Part of a small language model's weights: a norm on each head, 251M tokens.
Each number is 500 + 40 x the weight over its row's rms, rounded and kept within 0 to 999. Layers, rows and columns count from 0. Numbers have three digits each. The size before them is the row's rms in percent of the matrix's.

# k: layer 10 attention key, 256x256, rms 0.151, rows 212-255, columns 128-255
# q: layer 10 attention query, 256x256, rms 0.151, rows 213-255, columns 128-255
# v: layer 10 attention value, 256x256, rms 0.164, rows 192-200, columns 128-255
# o: layer 10 attention output (transposed), 256x256, rms 0.243, rows 192-200, columns 128-255
k212 098:488519487546496494538464544501507561483490518544553528484491504504505488520573417618486535548488516489497468457468525556457542549437481448485443479494479450433489463425522543504469532494443496505455536498521541529436465472522509494536453574526465490514561513527502438514489600510447527468557514449466436561418508553479472564440477587533495470471411535562490565463526456505447474512499
q213 099:540462501540477489457502513533489410534538536509486471565512492495502544540476531437528479542556454453517499521533482489489565455472509464481472472511499465523525529551578548448449506477512491478535515473493467520575569463535528478518558469519529417452431510446509495574478390453532421443439639544451470522538504462502498503500423603573538501560516493482468477488476513430586453486561
k213 108:514432476423471543468563483440541462541479505491569506564454495476479545473527511503502473480542507450455461464600479488473498471602475430541533514482490484500518557553466523514439514468476375481493519535524507516528518476527456522507509487453489478506551449496538487530471475642622501514441479486455468530515500501524426556515495442495513527496501473538514553470486514531520500457408
q214 129:483455497502506460497503448526524458572522520526512501512556507454475503494483569466490459480477433510446462480431509508454497473540560506471542487516435517501540521524570502498505447538543465505484457555550464418528449439487510464443432466477516499506510527483451511451468455550479415549543511517548443429467469527611450511518510522503507526523449597526510500514570524565523526444518
k214 113:426444501505534528511525521546511467501502527516520489516463466399476481515482485522520495479469475478435481467557524443471529514428532462488535518434588485534500533433529573507459460541486444474577505511540425500528539482483456448488413528502454525467509510498505482422478540551534520522419553389470459452512469523467463477466482506441495533552522509542522557474579461538534510520508
q215 097:488397503421459524523591493489484479462501483540529474578497510435448497429506530459540468480514471523514500515527467446580473485499529441559525581493514447582457534537511519538592470418486463492503531511524458511507503516547470546444511433497432496594587489530503484484455485532558509604527434508535432465514450528503457504488464493491496516507550483498512480439442578552520497442484
k215 114:515505471535513481513559486521506536502535449513505466402567475534472511490459469512515555483460508435525471464519531505603536475479439492464520490568514564469507477411502539536510469528530602496466524468477564496451430551483551497495470458517514549565457539490524563473469410454474511510500406555448517539576488510472527510544573519558484586509402543506528496482471501511498510500455
q216 108:504466484521529465481526543522482466523514520527491452576547565484524434516458567514462417442525498445472462461493457465558542507546482525481515487582438462510538522510450564555461503487485513585455471581454511440493496535478552492544532432444493464515458477483565544434519445508550534517528458485423552528448452450436575474476487547529454476522538554490521532509512529529431546502467
k216 115:424590475500562450500448464508483503469493448493479449583526467545549518558423488602499473504540591513486514495465556509499494519509473531515468451495431565507496491479540438490506463505443489452521514495535535557465445480534491487508461438528524597478480446471507565577487450440444476429549459574572511546474569476469463468537543436534456488520564439536519475478532499492464483487554
q217 108:483443500538512492496459487479455524496538478504531468470506540533501534475550504497483486427474525433548477410529438527499463552505414500449516490494453512502469500544471474580510492509587540465471525451495526491470526480497543534488538470558422505496495494473508538505463491576483494448515530552469476548566497521471509572509529511570531373451490430450471521475510486534508529508539
k217 100:499459458571473444513471520439527466462540481501619525491489538482479512527569471575442514516503559477475508411502468477513475535462538530507562524495447416474514446512436522476463491502465478489497554520471495466484459518532435446492515438470494525522536626467562537490472483545471443513480414542468480541451500518498500444528520585495546487461501485510524473514508543500506567494448
q218 106:481501399506525533489526478496493469504484495454474518469514517530456509503553519517510471525454522577546550514555476481531605542438435474498472434519541491450478507488517504543534511487505521480552470517510503441531461556521522484527520481454487483512501520576435472559457547485530489476471485501499480492501521530408524521478490521468462362483516363477478429535505476530497513513478
k218 105:463446461465429562484514492531484500511601491536546489496484481531509533518537555491441591466474461480488500490512515537539441466470486516507545487546476472532485430444441494498553528494462481527494484507488510533514562484444562545564473474516438546460441553512510418539499487490506451601515472583541535535468591534509484481523441420519494528580485481570453494483437581469522497513420
q219 099:457489513490514546481448506536519526550547462548544479527485475465559476526480547549578495519497485548560526528501470541505589516432466512468553509484440554533575495548490462548566498495525483523504503450575529412505465480448423487494446472529485450575441416457488546498420554478501446533462499489510525558510473453529538417471516546518521508506450477518511493510491508509496466474561
k219 100:554486472541528470442472494521482531542450491535515575514424505500494519561448501543475541537561520491530528492488489467489451549448511458488557494501481540509473529479483526465439494536445416467536488417489527518477490457502503551521485450447526444426603514511446491449510549480554509407461509494476477430433522500449473515553483555482524467479503471478483478536568588471520517409521
q220 117:521516488537398474468454571474471503516534509451503550425518503500481501545572502568465453457557476455461441536542503515539533514503506475527507495485474479509568426470467500530480517512437576471482494559467508517523465498491507530504496556451527477521394509480486433543506483525576479479455468478507526522554501528528542520497494452464587449489492472507517503488502504485517543495531
k220 105:530506437522504496461485512536467443476548483576433507455484488513521490485482480574488439542463472517506522512494419445532557493507483470492502491476515498521550567558495476533577542559461472474498491480539514474535538473470530458479516527530503582458477540507567511503483526466581516481473536477496491523520526478493455447401451442475503453490519488515516478493514411498511489472485
q221 098:531506504508493408507456475526466412434517486531501529539488489472472532483523431489536484427533482489443530530477520528458477499463454478485588583421525487540441472510512486512503509463507495538538522487538444540508443466508560522528473500511571517545530550499547456487529538535581441587447598455464510489423523490493426518551495502438523464535455482568510515486464460461526563426496
k221 102:453476572476507568420499496480498457535530508530588527546462465431459513443537502511434491538577474559500481494515509523426478519459500488479563520537496491536506498537474529494532562444461478517558432580507496466549520466560415461509475521498519515518560531471579430491491536504551547536524509549562446506551456557526489513500525510426484544494564513476533528531392543515480508488509
q222 100:459521522472503472486562473454528576560482467482472451535531410520529494494499454492563502502519513552545428532514514580450490475510549557431431459480505456510581464473503479525468504492551439585472459544472469477431475473497458512529553479510485519491494536454454473475424410507473500449475526580502536505454491460495475500487450482411505476539496594474550573477572515438537509500542
k222 104:511509494479533462488508511473504556512459522455477503456517551544517386469536495552510473534493501570495512472502613498492520542537534453567407421544466476461425491505535521523524428480528523488454579471568543479453491509503503511532469476421524512476484501527529448490494532445501480433493413546415540500562505471466514513516528566531565493461484537511524552487534525520472487492483
q223 123:479436443550496517499568503481507484544522478446529501529484521485468570451494510523497514508491476527519476498463546528458511474515486494506482504525501467514483533538450532488507588525506434525426507505539452416447559542518487555535502445511455562480542523460506448575453492503536491488501518503504489488472534511579486498527483515433548539505435522466528598477490546552467541422396
k223 125:515625468487491513467580458476514551479488469513486557561479455549512524494424444453559537518520529529484520548510478555509560513447424560526527522551470520482466460508514494461456552425473547523528509473435517505488442487487579492545554527571550466464478498529462537544504450457486449486481521534504495547524483470471512495532488491490494474487547514441484504553473517474437544552508
q224 104:449568486482498517496457529499503543507428513559480488525450507483519509583378459480509519556451541485508421539508467522518505518564450420466515472544467558485513495548530463501468524452523517500526514502563474469507481464548570548493480539480456516486487514530457553503473520456492455437485473450487479516540486498508513478439517501510492508438500562437448430556568485476459511512463
k224 102:545410521475517509434462536527467529487516483568516580553469509488567487470525554547472509470449413474435494474455495542450502529478489457513464487497545475483617561525457478405514497507488494527512517464498505566459492400484464529538501508505495533450482414456504506436487434511534518514558498549469498498463519476503494444598506467485490427489592549551509625497511484507536425478545
q225 105:455508470601485473426431487519442514468438475492432573558472442477480507478405526465494515495546419420498428496547523497568454588534532539527529555480485476507514498511491537479466525523499550509533424496505448489565439446518532458494456467439552514458434494475510525420452453466555477536549531473531540518464500487458528523474529503525526510451469530502568519479551499487442542581521
k225 110:510541487531505380474545477522465472510469538558472446470511491500528435455461505559483426526530572491497478522495504493482533527494463508475531485471481499478407600446444553498548450483483465492458535569472502555469515463488523555491558468474461579490587524518489515482475450530547521460598449538472505525451497495471396504501454517475561480518484482572484505503444451528498488530541
q226 101:422513457521515465406456555552475435544553492509545534437521477537543468529527549533488488495507403504460435509467485474575563456461533458459516539546522433579495519500422457502427453492466473559480545482464500504502508511469516479465423480560486495561457542441558512489487422494490445534517570504459597503517498471492507455493497589502514516536521428461512491444471513496477500490524
k226 092:447567499531561469392558536484541505498458544435442545523462467551556506535388487511456452429463501594524545473479515523465481497555490486502469441460463537505548477464548489485508487400466444504470483405510542464489473471491520493472509527500524532414519476497468523552547424520530550483457507518566508503534493459501563487452538432528463512556492465543516462505501464489478509503520
q227 103:507534481491460442397435542428463467479479453466594495497515495531522442505494442495524382465529547449465489514463585564541462494501444516504522508541464510423489501557450447523463533533473535523510479476479494528452469533544514490527511589492578476537582428550510507474509490545498498448493468502470512504495466547483510539450561507539507447405519528513529487525524502512475495582564
k227 099:489441473431472468541512591418551481540510547538488463453502458464502477509456459461522407558515479522529468521492496503482455543501625467514452538478481546456517526448439499469600477513568538447488422460513453497533538516564459562534420444493499521497613496473501530547508485459527536499459494438520489506503559497486456520497450555527503504444461497576471544494480477461473465522492
q228 111:496465526532418510622504545544501553550455553546539458519404418456494512457502544500461490532541440477553478460538423468507480519492547577456572547489495473531466484510498486477532465525443545534445481530562511493532561443550386497543509556446498522425578510485529455529497531543519541513518543551513492483427579531508481519494496475477571523526548416449550455442468450476511477507448
k228 110:513473472479544453493507531408497504500418515469563483446446515526431473409584474474465540491431494426525430511572488478495458537529459513522500538532536495553492522519510507529437498549481486550509477506456496437539513443534539494432542489383477514517456496576515526467490519531518461533455496456454459471463503531525531461583562494496494448503425546481471477549470564508453545520524
q229 096:550494568505488433501508426484486505445520550464514481519461555519440491505516443488466494416579410504594552524516534499536489465504487539538469546510476570519424428513406502416525541473487483488480534456495456497526551559484496483530526489527530505481485608524493494477456499455479448494516484461479469461490503521446516559492470521565526598509451539484568507514479543464541509535581
k229 097:552493559422493604491521440457513495459525492460525457474480441575565556494467550509480519566528511533455458479501463512500499463476408472416534533569427506472525572449507457495545482524536550498559498517529447441455507499516512562423492499482547445487497446487438533489544531512446451488508477514495489511487539503490466514467511575526563465471546449454562501591516569526437534540448
q230 111:500494473516584526456480568471549453493554558511527524497514523478533490458513464413526431514506448518509467509581479459445550478512465466439461508535495492469473517536506591488493481506461518526505500569537597457493506534584528504432523479489477513477505507509518482539437511506519512591555418440513494542459437540515414538516532379529483587529511478435495565438511610491505486448491
k230 106:493559521503553546522491513469437540494522461543577482525447473528584573480395560504565461479531479410454488503499439615473512475508475439505490489532528494523494412551464444544460521537519561503510403496513466510534539480544453408468539478546544570523512518539497527575448533513460506501484468485505505524427488496530573488457556451508454512449542487461468467512466507543502507473515
q231 103:513535492505403467505576527526497472574492481490534496487490497566538465525511434512446521460465537510467459498546507432568487518467553480424508535438513467491557464476519493509474553520540486523557467466533447444562521465548519487483464450540509514527555591455531504480430471551465536466483493528521535479545444502502532457438451495562479487546505457470494453566444519490571517426588
k231 099:487521531429458455491518496549554486488505478578462509480491466508585450452445466534468513481407427478499529498442594509459427438575515547472487493499470535522407505495552519550486464402482534530536541525535496533481499575532468564497475528476559527448466469476554488508515519551491534482516478415526488532495487456489408515559451472480529482551488592505513498445468510498446519439443
q232 101:422503532549496448459547541482460599455509514510502404452602473508541536519440540415542578487467473458532445505485450517490510579611463524624485461544500418461478437462506557459497479509506526495513486487516481543465515452481520482519494513501467449548527454556473494555493519479539533496549484547494538535467485517530493500452477440552481548493483490540511493471563477544493534461475
k232 096:451504507559495488538485586497464441547511466476524524452467519568538463514538502543504465509560517521494459545498460495523547552522511468423510497485486580568471538500452515505440571506495604508532492511445507563541465409457569479545575483549506511544548477405515440489526538469556471469530411472457501528488436511515563473535488474606556504497549522430525509534501459456521569511460
q233 106:443467501457477474517482512506491492472495577538436439448537456511497462471508468471467535449534521495575445515504543463504518528551408539472439530464500520494516495495590428530555482499502497522478540425500473512468515516573480529510487540498501554441505494504539487454572447511514466441524519439463499499537602509527509513494464464409576450535509483484523500450582460471485452534503
k233 105:499489465513505537409545478498524539486546503481476544482563509456520503523557496505495508404420546589500494561429542563388513505478456433533553535479479520401562521393450506478515521560546498481501503501514492424535525499511516469472456533537486587504513497468446582458485523590529480545427463492521501544504448486596488521498479463563553506482521496486437467398454479483483478486520
q234 102:519428452509515409451483497509474532555481439468517498516556551467567460485480485528427501514511487531463509455502523499580490425547557482500492463493451518555382539556517534474450526486548524524480514490543534516523451520557556559561522461530468476517468518437486509498476585549455537503542469480530468475443445535519525469508523547557512570475436499489484441496515474507476414457504
k234 100:526496505497532457470517512499555453475456465458460483499483452470471498513470383465470484490534496456569525501458419536422477430467455535554539537522511526524490518511521516502460517499514535512446530505520501477426458474503465526499506503526504531502472613533529525526528529471492551446474627492526508552496427520492485504560476493488511471536441499481507519558495531450390502562477
q235 107:421488503478530514495472537454525518500535483487490472563509561559523486453450500545464538507541439534530515465485524505418491495526557550534466479554442504493457584579476459559517455526492533562475441552520525424476519430547529472487472519507504484456502492482410478505533554493446582537527485486502471429494518508493517499570437479446471406502470545490433518554536474481485468435503
k235 109:600493534514568500511515485485497471471553496516458577489519428512507442549474504531578516536530474487479486525483512436396458489395529529520522519501496533474465459487553494482443517434459474498543485478437576473484484454434485438470449457534561496501425533480500408487487475547504485462513483493488492478560490499530523540481494487495411477467533490472527444493508528502514470494569
q236 099:513471502451444441510507525516534478478497549409529492579505520597473561547527538588446546495507449456493463424542482500508491485552518460503456552500574489532532503504399524496515503455495467511456536499515415440458549496487460529611414564478439494452537549510508472475591510518575500496475505451557525514479556522523493550456477592549496492447478452501447488476474520519499541538474
k236 103:471611469446480436475540494460520489549548440527511496483458536527412498467562489373489572487534514593560515448508522404506510501495480584465456523477506511517584468496503544528460492546602482425566515491490549554532543574481532472490463474503504516499454483509515519494480427532485515463523552506524500479473467439431517511509547508552490529549504532462502523538389443505494509554553
q237 101:416462436447600478493460523477482557533469483535448470477579497508466500497546446497498452426481541513522520508420491501558494493504489498536478480541490519481470542541445459420466483586444506484529520518508511462431498531594569479494523455521481556514532472481560510459524409518553485532491551465506514591472446490556556475546536442514513456460466477471479486552530476471516421486556
k237 101:526540513497515438465433532489522605496610496487514572482486511448556446578464523528447515550527475511482488549480516468445466485458505491518509521464495460504491486519481503476527449499522517555572484404510474529527412485486470511492511502512558512488535496559472485489517564511479513550506486478442513547582466590511450443487528427479538526442460495507487486447421499484436472499546
q238 102:499550511544619497471556532455494500456467525469495429576548465490491551537478507552514514469458563499503485481520468448551567536550456524480466514477532470575400450597470475542486573474463410528506512480434489490461489535420565506500547453480473515522489494493522498525478523556499481527506552505449460474432510477462559476467456457512488537516465486501495508455540444522468539463493
k238 100:434524514501522449456530550465570514512450493567469484469448549489448539474522487515486438500489512591535582566508523486481445473504464489453501438483416537456449439501484575521565457482516524471484537465499466472529461485564486409405538511532435527480459496461509552546507450490499476486523473542492505604591456512480473521491525508542508527508446453453543473570550459500466489494521
q239 113:489493539487483536505403554451521495394538548524514579485526526492523486461518508432475512540558414480528461498481507502463488495455458557505474478492473498472520495454478551451518494562536471504502502529460547473539513462523514473590524521521519557493511542392441465482515498543461495538457478536451425459541433501525479549418507475447538570545466500441577549554459490541577481544490
k239 110:454483574516465533535501484423526559489466521466486473556412461553456579520500468508556498582397491538509500572555448494516501503517393456452476495473500489518514572507488534487613566426534497532444503476525442550483555476466532469452620540482468499469501486551492446474520460529439506442495501428552426496471451486527472497528526472513539543462531470489563504420571551487541492584453
q240 104:562460516481491499505511455408486477477535534508516553454515480500495507474481505431453439482527511480494534532523486574496481473513465523580528493494455594554523571510500505519539527440539530500434510505531524449513512437440507536494582454451548459531496569535501460473487573492450476407509601511505464510461480491506423547418509529483526421529619440503595533571480530558501525470542
k240 104:516427507503488489553518476534487484400503466534517505557432471543446543494490496519540442571536504545519516447555560539473478529500483489560509488504517451532484496476467483485569557491458548496471514571476474448460510526514465555567527484477448422492493569484492522589421538475548499523524465494540459471498597566496457498463581552555531515490537452436499433412543533432479522502511
q241 097:524536513564542454476552496520453495460525478501568483503488486485484520465526510460440555489461508526493565463477430539517530579494433504512483482518478550579527450474484470498457418498512470522452475499530502519473516510448495509507504533571565509508492500538461540507523530438548497466580526485532554551548550471414443564619509521498461501531462504503480529519511451447498438579469
k241 093:580451505428555529497519498487518520507449482457452488432500525550483435544476524562519552515452530485422470470491499455488576531468513507540535527472505452475566447472488558533519517602522536424532477526481528542480502515489494545479508546516518497502526535509499458480502512564509509494463443551488539518428500498526466565495512512473495408509445438469462485521521575539523574462491
q242 106:480487466585500458473451519527515481534563482521434465493575436475564490479427583488515569457531509512461521468411472524527549547464470553537473505499432479486566519483465468444474493392491473478534558542511444495385564535530556478503512501514566531518547469513446523531477466502618471566514485526471488513431454471562508507478498532486429499483513522517510496497495454505493470498488
k242 102:433475491474518520507433533553497597598431484471518537507508459508543453546562513492469513472577566464461477533497544515495521547448472537467493500468509500485492451534505525490500524510498491494483486517484466549470516507477455512482534487549505467526535470484521469471494465471502510463444531530476519572538465489497453490529553418524591568521464423457493505487596526454430515503545
q243 101:536490464530504489484562512455430518526461497463490557471508538523484515536458480595567513530513452474454472477511478466522494480514494420499583616489436545501512455470509499542464500506468467471580557461499488498558554538477454504586432474516561466451513535465475561519521522447515526477606457477424516523457548526448467448516530435505527438585500405522499538566448488450458501519538
k243 101:472557473538555520506510530514479437508395524491486463471399552446472493530518539460448546449505464513520474524438537443474445504517533539494529535427580527491534482506499466534536479504541557539462466494453533471553532459563466541513437517455440487416490442525574467467481456514482477544474444509538467534422496555524499516489507518538488548506482492531530454554508478476469568522453
q244 103:528455493594560465493452503441514458518447453513461495571449441455481570491510530510509554494457512434542553539514524507489527502500510500537581499494544517535528472617527567465485500544481589487586479461496504549476467512444486536474495518493428419462507558525498538491453558543546447521532461529444493531519560502431519480502463475418472506507441456518576527540544529515555464453505
k244 103:513462500485485448518520553563498437564528501499501465496531581463492494496472492524547513553462479453465496531551486493510472496548436484518508520498500491469497474483472575546536544475517559502511519443496519506559542534477521504422520521450458493563543434530533426495485495459544532514544551501572479488512478527515471504506587456533408529566462485529543525453471511423506536498447
q245 097:498433511478528570471539533468524586450469506503464575490488422531515573529452516504494488439472502454510508577543618525527481485514549543496501486460566560447476545488486565455513508512486468552535491440510485545471497504514417497457486556498544514532494541447489560479484440504482455463565428514407515542401458444547508496498492539435552563492482452529466513503543477453496447465432
k245 095:567544514569465544452519531480491435484435549488539501552545516422512533434543430512527552522481589569495512491472521568456517518452404471555520505492443475450469520470485470495475462492545541565469546534539493513507482474509560471530542528481543460539463453531493473515505498474535504507511534562468487526562481508471429538542554455563466521503555527544456491529546478504491439532497
q246 111:529483482492542487515473594544450513479481483493489451516513458530528497435522593550563449565442491467451448468504547538421534418510524519514450508428480522497477502540550463419507489524484485501413453523525597549431535440499499456507499466573524583472478485534554485503444459500526464492532513452542467524528495462499504476510462512489451520540490582532588437534547533502487499483513
k246 108:510488521558518491492457447567442527470532610517449524505551449532519489565474541562513432453459495554512536474441396528468451537447499508513531475494566568482458545578512506539537471475464451486493570449446427512457472520481513541479503473430459473474532483507588497527564462565477502481509509501463533532501452508486517543477541475417477550539495615520468524523497468511502530554522
q247 108:481506511485548414531505456512474554433491451417482458550546470547550502504491522543443433565504497484464543530444496497541475487561520479557474488435532470462482470493463520447506520451521436532444457517450508469464511486587498495461523480485457538533543485475495517528438483525554530466546475483466472531525479463520499554493518431475517527485520512558483519520472495539557510438551
k247 101:525519569532589540499443509478559545546540516551547522545583415470536494562472427485477512574514573519524494509478533489478571475459475551496471491489466544530422481503538497517514426551503589486495542525491527549464447520500501495505539463496487528408521481499532571500540531461449450491468565503469492531495515528524492451544526483470591499488434544569531475491514438494430453476513
q248 116:459560482504494505494493471511548493541486574556467457464461518457462448472528464451509397550562495470495499550557493541452484511552542473536458460519491517498498546525611489600540509495521513367468531502485509521538448433560517514501544490459407476440506519453478559476474517451507522558510523433487488425569493568519479576523487421418471495486519463519508487509510475499514545521526
k248 112:413541427445533479552587477510506462491503564478562537580548547541492456489534558471572445532468461422514481474452455520537520441490408452484533533530529391464527493476470508502460562549452453514512546464505513499506514509597509460570498498518438527457505552509536497520538554558513453496512484513457545504455485578457460531474469497574495550453495582532463452485468467603507458513498
q249 109:481472435489587441531560513532467446455533518522548470513529398473544520484549495476460388542469565490438479470402550480494519510516504494509444540545473476498436507476523487447456487605472494442488549532496485465502514566520561531479532534504505544512451498543521509506460549473522430492479467501486502523481547506524527521614562507505555569473521522460495538487540472540529506427553
k249 107:509587534439480523476416515491493529524567513449476461549476479539543558505497477446530443490467508534451473477510443577498512493476523541539499478579528497492540526493485469581477482539533484431472499444450481489475460455503522492413473549495528510545506483462461564430543491497505518500524526446477504561512551545503431478444458459510516465489490521459500506536553502465523500539500
q250 112:498445498470543429518472512470504524454447487488531579510490518527537551505534521446492469471504494505489491512541463489533458540522472538518437550553512450555538529460437422407507520505466438530554517484424526555493502551484489488564515489480548489510489572478499427558529516548461513456531455511425500545477521624499539458465540509504501530427510544487530515487535501505502493542547
k250 111:475513540515540512519436443473514499528562498497506461468431505579550468445462515493494540510476499484522513468522519532512503505484519491453536526489470559447515479512540540506483497478497493463481500540456453540507535501480510551487502518479548504485566489487489534469483528519412462485527438516580448508550506360581449437477532471515514523458535501515524464529479463427471478553532
q251 103:468495540493535536480518476431510488520509517481451503484543503552504537518511491523578458504493520583514611491397521525466488490495495496412472507467519551493504536406427446439552496503518474449554484521469494497479520551526504564465439475454500497509493490463568443470603438555490516496495555496467474539508485469438523587416573485615477529514497496476514503513459431516474485479549
k251 101:445563507489442496566445500485568454476538556416520480562452525412459461479518444497440579485565442470526530574556520485502496455501499553515512493482512470481494484585535462490518531439626501473564481444478503529497431432520455516503516512495530440517485604484409467486535497551501472540498489495484527396527542522465495493466529493526543528496528445428514470496595534530530461567557
q252 105:463475502495434526484453480474499529487470448503479497535535481608540457509515514548535510525546471497544489424555424430538493474468454436557412516524595547475536468519471434528471486554551494531531530515511513467490462570488491418546560459516530492441420506490493503546510495508565436469486477495549533515462489429561477433460540466423538504526528493444520489508476551547483570425522
k252 099:497506468572516512508465451528479504435473524473520506466458487500410520499535556440457559464564439520500465504547531515489521470462467478417587486560541533548430471486480476463488486467503476426487577558501527487539466520472494522525454506436471479548576567518422435546454471537459465535472484499540435452519460539452498494495505503512522528485468579546539562482483454544511535561477
q253 100:449523543444519561447523454434448526546472406483486540617486522424468521473447573445446477516549527509409498520561583504507484511458505533539521467534463450527490509473503524538439495464468463533476477453574439569490517519448489494558480538515494472561487540531536509516497505474540581504531442525476495493594557501521499506463575524501523537539467433462534482475448527559442487426525
k253 099:526499455462474467535426500501512485597536522563448486439413507512522503429425496472467570556554581512532484499540498527524552499507494512557509452457509436491496492549474526512451505397456498486473536530437463440506511523526499565492482467531424494545553511514533472474396483547487499525441539560501523563576430447545558568506456528576538494479543518502488564529577491502448491471443
q254 109:493531432521497543540445640537551449483499510542481523454571457501509535491525514467490471557526490456554462445497467577531482473501478445560445528452555439556449475517527546533446496414461498460456417484477467502527532478505444531549433551539427539480546466516526566499487557506535533537503455568525487529457424550497502533503513631493491505510416525559510506529463501446505493496490
k254 102:533481553475488439504531504562470458534392526536505488543528543506566557527493562531479516458483467471459495525518462515509570572501498549482477520495473426524526515492553496451454521519486443487516586468441482509575568491486460487498534518442464486426466496485582479495446499520586545407462490499513491557440541507499504497473436596483493443507434434457506491524453503381380465544496
q255 108:505502523476544477499559483502438523484469503541476473514508529508510467491424468490452505555470534503530500482563549418537563492457518483536504546463584542434442454489504539415644441580485515489460556478536488519488497473490521480448490481439500470480535511525444436490482488549472507554468557568469498515497487503478494528519564450476589521419477470459462493503475474473463503501425
k255 105:430488528503485537504509537447488494547526520515556473493544409452441578449547463433484512531532482459494440543491515472437490510509479516475552467525510475481543539391437467480381488501473438517462522415514481467508477504529492468501531515514511498430496480476549516491539498493497456514484553471484503530582462517527490478551503546528465454507472572485494526535456538521575434592491
v192 095:503508579544492574567512502427520484463512526479522490502547563485557516511518482539527531521401572479527588507397479500465468558462510469519515475455499565519556522490508438429480549558536544440452479443526424488443505528454434502472523491464426446474441468503472533549518513529545528418554486471511428460549476480445458490470525528485483588476491474411498504455498442519486510548523
o192 092:493505517462519484527514540447487548530528508494543527505507482482455496436389456493495443515450506577526503481508513514517518474479423498431507464506513491494489501488492488520417492504526559502461452499516534483433494520457433587528490504449563459518465461461503549488613513529568574461587438504559479551590464481500470536465528481565456449493509467503401484603469489514487455568514
v193 103:473519475415527483438501522515515446534547478563521490459528446532514514455517467478430496532509456522497464525468574452406477456531485567431495507432411507501487538502520503454526548455515524510472473524500462480480485465540411498479560486519436507496552542495554511535467488500496483509478542470493462471518572460557468517530524474416541496488477497511575503409499547553390540485547
o193 095:542572528509580471484455629539470451475528522500556472517475532485537516487498535531484484556514513516460462454449502487493485433513518534473483521493483509363492412452473542432513518509485498577455503508475508365529489537572484520493492503501507469477461507498549533545440536474463494498445518472502465435504518567555416443529538520467498539518448481500470503514478447496440475519545
v194 099:478564550505460498540497520428499502534502463486481488489520545456523449543451440530537449452481521437501484551535513486480471512490524450541532426555461473489455480565523562571549490509532499547461572460554569499498483527468490503417472485569486567482475504479547475491454541508461462443535493542458478518550518517522553483520497524475472517462556561488423485451440535464511596467463
o194 094:468558529467506490516477401555537468536530577488489523459508538505424533530449483516446463546438541511559576544526544507527564508501564481517476500539546496488508458500518500512493529484483491482475520478506463486537514457433459480530510543555508596574432508552497507532514541514392492519499411481501533522509502471463495416427510618537463594518542503511488464461444452461512554483480
v195 101:425509502535521486533495541533430490509530510586462503546495515550552504470512495519552471409482521501421440509469542449508555541478420463476485538549514485543508525531482472573530504470419465544475514540495539523485484552437564417485540533509497418423452541501465520508494483557452455526548499482554486488504475545551539494542519502458504479543380497526567523486556488516498505432532
o195 093:452478491472525473482491504496442498576454438540503490513550498484466519497498557540524487385440512514429514398503481465489533471518527488464472474427518528442518535541502481515514510538515472513460526605481508447535463473523436454513456440458488520506570484483467591448492508530560491560547469529549496432491427460557520493489542539550443454479486514538515558470513573516560536499520
v196 093:531507450629455591536529468482484453547504505514550503549555535491510524486501496455491519532538510514547563573454471526523412519419520482443541463560507480498485474463587481508526555509453486426520488505454485471608442554431435539458480495530493453486489556579376565522569471513495558544495512452537439430510497506495518418407530527538508536474505471458435475484450515454488521481467
o196 099:490466437508445534566536492494486493442488556529536503504532498453489546518582542530467500516470390532542561515533508462504540539381503438507444556497564544458565536545465477498467500478453435488471501573496446461575480560465489554499513487441452487460511570516466454509504568480461494481511421483515509428510509520531506504471510478526445509539524511496528525550497496572565489522456
v197 109:440499452456502473458413568536473543510464508477465454483465502503528396484489514494527442479524492511525525474417534512505477516487545457506401500486587482494494470500515518556464521520549481572502456486476505457459460521506552506462514563482491487532460496516532642372518468475455486443502525496473509504529531493494513471549501486481426510476462611583470491497546414506525508523518
o197 098:480473462521510491543535498548516508538485521503400480501432383494501505513474453498433438470451486430439584554436503478544474530534435424454447486501547514509515497500601520536514503448501561525488453454446557565557476540546525488468548497489530521543423462496505523462539482506453489447500529476567476434493500448449490408539533457431517467525526483562424519497537499481450461525568
v198 097:521556530427482469545545507510506372498501533507479480511502580515514508507476487485495476482506478489473465463450478581422513482426412490484553497458431493439476522524580502573382484454540435488454513532512499454563463443438533526494509448494515541420462463505513524524548438514445533499497528536460463531529485524537524537464524550562503488553521516535501495600583551535455521564523
o198 097:491479483446520507521501480469430531580450538468476490512477585466450534566543515499517567510503429490473500463441490540526513485435461483471456523481486529508604476546480598476429502425459487557499534417458487492564438512529528466476534535464496496550455472461571483472480461510495513457485519518425495495534478469543488480528485572434451520577400552549477434558535488410505552541497
v199 098:540561471526595469486529477560490518481472441485462547522565522459618585547541468482576508473510518473504530491466532446470499498439452468563531442535563571621410490442513510523544538481517499544436499457516513464441470471526522453476500504496482498506510534533511567476408502493546463406450479447470509536479539459524505446483534513436501504532465589479538536472537522479506515470524
o199 091:438535481486484473521533474470517436525479506579507537499482460464460471410500530502516477627484510490535557488481529437496553514504428432560552523519527547459531421530486489537504455504474500577490535561524635470505460503500477460507539497477455483536465570501435541570469474528538504513459534503548478556474530552478548462466603518491509500423479514487519534450530499459504480494548
v200 102:544529475538426476499463519417461469593450478480460525524480489581494477558466496473437538549469521495546531533489501495554422468438565441508588496473517522466479544536451450556509443491571488521529464500502467527541566536441446533528484464530485482536515559569444485498442499505420517555556533460534589401528457463581449550444443480518481521470450546475529514471516567521488472553465
o200 096:508503554459494487487537442573472465516493444534493491530513491531542560478521529502448489417464523509508576545481538467566542548507494462493512498468521487420588466524395494452522457448520516557563484514504499504513531540556455526485499483472444469480475587471450445541383459532453475456520500545503546419516503471521474487485498532571549518474396461482484451534523443527453527574499